From a checkpoint of a small transformer trained on Wikipedia: some layers without attention, gated attention.
Each number is 128 + 32 x the weight over its row's rms, rounded and kept within 0 to 255. Layers, rows and columns count from 0. Numbers have three digits each. The size before them is the row's rms in percent of the matrix's.

# layer 8 MLP down (transposed), 1280x320, rms 0.0755, rows 60-109, columns 64-127
092:123191162123174111171052154129131101148204112110152152066166136129163143102141119154162157098150128105140235124161041167143150140070089102082151146142095093143164113119113121113164082126163103
095:098160148108111181138092133115152177126115138148097096104184124086135150186088150137068118132173134139101129095099169162128129130177175158131153147113181105111081173077177160101120122169134155
100:073184141134103120107170068082057154133139140145134128141143149113147115111088099145149095150163102148213194143130149050131129133142084144138099110115084078171142111140097033132147139040072153
110:146155119068143131096105101180074057115135127157093131172122118159070187118104190093136188176082122134103158130191111144150152123157146110155077141101085137099097206149140139108133127157123148
097:150152055109130129159173145103143093120160092105138133162099177137091042122078155129143118119104158176113166103107149087160147134145151092126156095100122148152146119138117118186144153144135102
094:104103180159101154099175115104113040108110089139183126115127108108129120097137104149059067109046156132187118081171189117179102098147146113112117093147166126119109119089181184127108077161099135
102:123143145160156113099108110132100138119144150099103113095115159153167162084138084055119114125083127083145110117113131056114072141161126138150140147126205105117058096132131155147113088132073162
113:134121107100123078096151136097095090118171128135118150072130131134141131172135138208170094176135156085163161143141158170143118178149166140134160103093122138167101077127067146108101122123143169
106:092160167068097109107123123104158118113126112111091115131131124143148137114079161148077083063136116086087145149162099093079090093161110066138108100121129094110113048109120131079125132116156220
116:127138196085180130140149139107144085115142124122144179152153068142141100138135131124022118097134119185142089168120166052129128129160222126137071154149111059081130103132093096103138197112107133
081:091104151118107147168078113107062097190101152109128080208118080123105153157161110123113112117070128146149206149123138076087135154086137062119164111136059100161131171126154093113089148141139161
095:167107080171115110105180142163155094155103213130116152159061137102165111117070142170156139113100080150172062132144178114187134122138140106121150097112154122125126125112144130123156132091176220
094:119119134078155132147108143175113112140122128085089131067201171159136137200132101085108083125135107154093159135166182115109098073129135118139091116114124147147127115119116183092145054221131114
097:099089166096098103121107104130131122165158081132110147094112133157132126161133130148135133127091081092130138098171150165110083111067102062163131149170120144137121132105125139181136120107135049
102:120217155122098101088144174160130123156096123104116158070157171139178180123147104167147141067121144150103125099156105187135133132050180116183107111127114150112154123158137108146046169150164161
100:125137103111123176177118108123128171084129141114106142096147058032076109123097131105156074129127167129142101162140138124161127142179122172140140109102176142107145140148077145109107096115152255
104:105139038143186150143127101087107091110177123080078119152116089143120164111100145124112105127068083165123082137108159069130078070100135145104177145146153089149179113137110096143182100152143097
092:169137098166158182092112124122053136073071152099152108144154141130139128131149129136149103174138157161129160156133173099176097082186181120094098217157091129143087158114159117119155119112099186
110:121155101119098112150129153096131205109205155173103161167136100142141175142181122070126072102105128113120156114156144104040126161138229169097104175205140076147153128139191100112096132172111076
105:128190123144121114172191152141146098126150126140138056107154162139081093103159116164161107097110149106149168123111112117111128095175118106088122095178086098044095099156142175146142128053099136
095:174125193107131111136083081114159094155135131134123137073116131156174140091173121128099145171153139099048146179149165183107131113079140104092129175177151144117153090116175155184068150077158075
102:109136111146111135124195155122114116116078116045130102116220169103118141107081156063134163142150104079147119094177108126174095074092113120128100142113164123117198133150136166120126056153133133
098:077136061104167118081141142072103131133100099166168102165152100138136197166125151094101110116099129055117166054195148129126077151109125140097121137135139135158157172129136141130085163097159116
098:065162156115131104155141087103122097129077142091133100146148107099095079149089185128104143104146219162126168098103151093119093104144127156113150133138074110169069186166207170129119121147150255
098:140150113064094185201102137139090145081138135090071132104144196144204110099087153151141071093121156133127157091127144133207172112110168116148103103104167140123175153124091148104150131108176137
041:069079160102157132124176142090141096111146135226091134138118122142102156121156093142114120104125135158189121123146159075119140139157118161141155116169106106064104232024136144125093185156206153
103:167152095105068109069085146146124088117126119114115162156157076122128117070119079092189122108151062120108125080175125148125147091106149099132127090155094197159171099105127162146110119159128151
108:144169158174188154169125146131102084133162016113111126103137139106141174132142174165188113071131119160129107127157125098125166120121163062163075156116163152115103176151141152150117104136109110
104:123116164097145073154173081099111112116120149140154058139107154152125222129160128095176176131203137137159089144171049113124132091160057112172105142093086110120161129171090093078152134163140109
095:111106086142115162129158081160164111143122117131034138162091181139128125151142132094202148147133189152122135119156092169151146162136183104135138163144129099119153168115144187105153116144101024
115:132159123098086109076102142145103161144139191108109080102183156084120151096172058129135158201116143126104137131229125100133119127124175131121096133190169160177203139096074093122140124124107127
104:072138146150122150136131165115108102157118142166138124098104172093128158112126154096154161138201132134083098117116113178146080128143078109138149126145071102113035137112099090142128145130113046
097:116086119101104165135118092148123099121114159149110128116138114104148120139115102126123129136140102081144158097150150114172104101142128095161175150141127148135097120188069125123153104124122072
100:111186118090085135183120079152133115216159109136128147117138164152126105108120122129092227084069150100135139153120084122153117100121105133106105067155082156155136182100102169099159062117113088
103:082164095119162151113141143088160129174119153064111021129143104132097097104094131124148115170107112142109183098148184105121162099169089100142117127152137113104093109133153134139105134151111067
102:112103098141116103188144096163099061146170053068095134149141122159171130136142095094124100134155137131125131151099183099133168070112175156100136148091106138147197099114064170142101097141147094
103:050110132122153086164142120121089228139117165089138110141127226190129152129143146119125195142130136115140092137128103240175136145144095125153083101103130164109131165162106108159140108130132139
115:077138188155094202109095116124119116076130145162150094159179055144120124069178124111097202196124130117115140165135130091110178126147124116182117128072142151146146202112089135041162136136153076
117:116117133168103231099083155102084139158127129119134126166124099128125175140119119133116104180121117143156177110131146134137040096148176131132153103192133111097094171183151133123187149151137136
118:163119115184121095132127132143112151054124087124091132109098132131122102089091108132095075150098146081099079094156110149167125107128169159115144120107049156155171113108106170055113155110093092
105:126141116220102170197122066101146142112099103161132169122063126095147144191068150124119111115182140172178161162121111095121108137062137136147119136123074112016139113139117138174127120165127098
100:157153126168104072129076117123067149186111099089105142099158112119146095136118125154100117182158057145143112130166172119134119108094138109139088147140115158184127126061066234105144092104153208
100:121089142138106159131134058093153114141102110101135045154105164084103128137140150157197134149178131120107111062147150139112154064180107123105102126112123148126113143127143146147157113099104132
102:142130161121154180150143102103129156138160133105134105144139096119183188161159140094069139170121115147129145107136164110117137166112113166111138068125066100184123141106166188191162146138145159
103:146124174080110098140109137135085129128163082105119110118129160184184152148117106099157130166079108199105119131137108062106147119179116134167119225096095158143056113144151134147098129113130128
101:106138098085154152112112133150148130139145146168088105096151137108145164133095156082157072088232113144099108170191169095138106137126114122115122113143147103138126140118124160062182139173095122
097:173171073088164109101140137090123170128179088150134147139130161144148154118129157190175126147112174118119108104118111144165099076177186186141146129139145103111110112057092168110093151109105103
120:182181161108140106069111148109098139120123109061109091126138106130174115144181147185113090141140136130081128134078125114186121131121143139170076092179136126141140141146113160119114131134098069
105:193126069153117156182154104127132097186127149120050137111107146110091111185111120140136186100112059123124149133148156111136161145181075122117184094152109097101123147129135093137178130143137122
095:173123101142163129144068119147106112166128145120107084124097119160128159119118111161139147130115098150128187137085176159151130218088134111127151137166132091095108101174128143112096183110145255
# layer 8 MLP up, 1280x320, rms 0.0809, rows 61-110, columns 64-127
094:128105093137153050116178151117130091101148111136198103191126139108066164102129074164111181131123115104157119082155127080175186144149156117135136183128122091086124113138113157165119115094083083
103:183115075151077115120142109127098155111163072161137131115101211125131092086053070088116177118132126088206126139178137139173121154120135147079122125136043163156109163123154164115120093144043121
106:133095119130076113113166119089140124091157161124128139119126133150123151073140179124104165107122113090137089100103128176183156127192125097138112176156139084123103126129142125101080156112135096
096:144142148185122131145200191078131088114129106087145167062178142146096144120110099138106199085114145074133124126153120137168125113161124082143137080076110167123160126096114062096181164134105117
093:220112172138136136126093089138119143125147106143147105126135165134117146114117188112134171132199113167129135138048130182092108142122125143086134190129128135141148100146131053154107194127175114
099:090152162095114104106105138113157088093122115141147141107161093107161141097139142127109099097082146094128128139162147136107080153095091062142112054194098135132137095133149101174139122151148122
116:144072167150029128149117065098092132120111148120125137098181146158168141083082150123071081165090192060147142128116133177182081194192125152138129142095085175098110094203083110124149177123136109
105:165063126088164089100129131136131074094110088155117105120128106128134122078136113089113122125214122096083141067159124101139139173150125144087104053103113138174119142183139178132134166104140126
119:147112100088098093103224132136145078169131157150131142124141136104141101119108119078154212168163131097103144146078134030130154172182160123123131139098106132112162057090099111178110105090104106
080:133062092117172126118211145167124151127109137151170097088114104114131132117159160165063134125130187147136104117111102176058124129144105172126087078101093097194141135101069136169101156174184080
098:180135181157172125158171100118101182117086121094128112111176095070130125085142084062149077172173139124153141107087106130109191151149123148080141139112159125139103159126161175151089128147039132
094:097123092168077092151132180201171104091099128198088157159130130118102119132143104135153135138114155116144086103107130132166189198152187155064094135114087102090135102125120107144186149194157127
097:088086132105153116122130134100133149083163144114093103139138099080144143128146096152083173176119145129127143113095094111182151173181186187115170173082165131116164182159216121092141161101127120
103:112115123077085121147159116120112152121109175137183103174141133178106125175191128149102145148131106101121165133097143101144123118156143147138112167062156147156109138109127097176182116092135120
093:139123151117120123130107169074102151093116177139161164146142087161105144127088097132126097153107096157126126122155129108141118089109152081123081143142014168202096122097084218141102147169069130
111:133089036158166125087157124138156152117130125117103187145163095100133128110102116116133108137155137097128082146105129060103140149156100096126074035122133089124149089174126114162185164065096110
089:119078131102109161100184108104165164185132060115134099111141132117119132136113164123097151127114161132116108095075114133130062177133164205079086158092144218150103160120124135137108131148127127
105:152169112111126137096140090153100174122111167107093088140127125094168199095122110062119098159085156145143179096157174125148154129155090151141105144140175128113142089132115085145161088159104037
106:185119133123066093133160091153111122138132164160162055096172160138173095105088189123080096150119182081133181137163136114148049137168094111119123168106083185125107112117092135127137171090082105
093:142146154156102140152118164139133146106019133082174080185138179107184175144150170167080068106101107133104117126114192104103113076114116148102093152133130183185132137090104137129141128087158089
103:144127120147070104083161160128092140127130115105114106178109170130114138123053151103114194110117098115145143078153082069105059112124112170141128163121136097131162141118098130120153153131058124
094:146148123116121220083124110170126141092069124154175138150135184137142165113097124142103187103123123133146159109194171174128128143174134184038151149163127157105166092123180088140168127153125121
096:124134156075153120111121128104127142117129158104135165107206140106187127129138103121095098170144082103090098095057114133084086112125168094147129168113077106127130089070182083167106173151186138
095:144147127100136157126084114144162130102120141097111194148117084115137130165124160138154140159164133139164116133159174149115078113092114118138086144102078139139137114110139131109086193124041092
046:168101119151139098116139151103169147050119130202173133132128056119143056125106139140109141140094132055164126118144116109098125139184114166118161143100096156136145126125171106139174146077098051
106:141193131137109156161118129117168212114071095140092140165092142088129143104062115089066121148146100161227104121138148091117124174145147138098118160109092157166169094124149104101089140110140091
109:156090077118091152136188123163144118133151047148127183139156101052101156051116121168137141111128137146132061117102104171069191107161135152091144125052118148130119105105136084128079125076140130
096:131083158125183097107169131104133091119143094168157156155058166155124101116111166133124135117145064120083106089109165138146151106153116162157087088105113129166152162133180138080125106149154093
096:114120108144160134174141122205165165087154185135137063170152113058155124145140162164123092099148175125139115138111132129103156151160060096093169167088148139139143091144176148092072099093092107
107:181148100155110031107117133088125159121103117140138137176114172156091113156146104138115068092165118133089105101088106139111146109159151158125069103111165143131124142141182101161152124106101103
104:117168152087121164114138153111105086127114104142164166099129164094167107119146115123133149133134121183150092157163108135069147121127107161085061127144073162124165077140194103131098131139125132
098:105098105149134132044125135103132177156144042116120150165145084118116145086165141110122170144075186092144104099141147076125139162148118153127169110156114121093193158127146179115151150152156101
100:209153144099134122069130157124149105131141154133152138129170140165123143127151178084131185173116102147076127133152154227132183123174157121084199092107113130125094123120203115104123158057136116
099:139083101107082147083151128067162183074144141138144154152146161113083062189136111107052162161151134153155161127106089137120051126151118131119057141135120188130100107103146078127181182108062116
103:117195104190146142128208140194203164142131104165093179110142143134115107131120183148129146144121161128193107152104068093135139167200168152070151089067145103150177020144103078131107145186067113
104:085113124118122150170156091181146057141116121121130120165120153142073119104143151159141151100102152151136128133150124124133112164134094134152085106058117154114173129135143171154146146114138103
111:149156094159113127091125119133171079091043097123131145145140132130116077095096156180097091114113126097140141112148160156082104150163192138150068162092098164188118083103122135136155132119098087
114:199071133154132176098120112119126136141068095090111204152164130166127127148125123108157162110098156178157131127180179154171129110132174078099145142119163094124100192151147123145192171175130104
119:134127044100126087159114141116154121135164155139156104067196101126167139152072120119090190128073123147106188112111115157041125156135173135156111132126125109139164129101134167176104195103150099
105:123087141195132141117081088204094119101107068148168175139154090090116138160122124079135161095131130103160125124119136086089140163115127180125152106102101116065155143202082161149139184138202126
097:162134123087176112061191093092138173104107151117115154128108179118195114082117110181134117128106139122153109097112119143122132118128128153146091134149153095079105133129111142134175156081082108
102:140099154112094095158195132140151195134124128116097083159103163115115132108116094166138067094142151131131090109092169132123150204126102097090133157118100114135105072082135159126171173149148120
097:166194060201133081172171198119160167128148104104150143113110109119108143150136132117145168107087190077093111104097129129143117091150156095151128065131123175106174092171083107112091117141143111
108:137112134127119104096105141155168166143121129207156133131125119128108095098163127109064178120134144150153092116122110037095103172180112109142140158136147109206137129116128109115153172092154116
101:133121155156136118072167133168114134095151154174173126164113110128150123115127223145126145119146223182086110124104072074091117120158079107133124122123118099090091110091159124122153099160127107
094:142140102125176084151116133186124096119125142163139094119122107108130159151126114136111162093080136157105114066126205097131101222173117119096170115134140116168176120105146162152192105111085131
124:109074153135092165086121098140117198101128116165138138161105097177113096172121109135071107150158086152159117103084125158109116161143170103096088153084158137121156127190137116136165107134126093
102:128119127158118152109187123126087160147110157140125208152165149136150148094158139135075171118162152121107151098144152110133145179148166140143134140121117085161112134142163110109141102130170110
091:113126139156130080106146119134088141108088085119125147170130122142082136098160130105072111102139151095143042133131167105078135115156144169170137125131114123107097149150081141126117142161125162
108:113136097093106095076086188157155176132158100131125115095104135089120108106083151147113104174093130155129092146110136188127048195168159162155101196127129154141101178135113141152138152077132133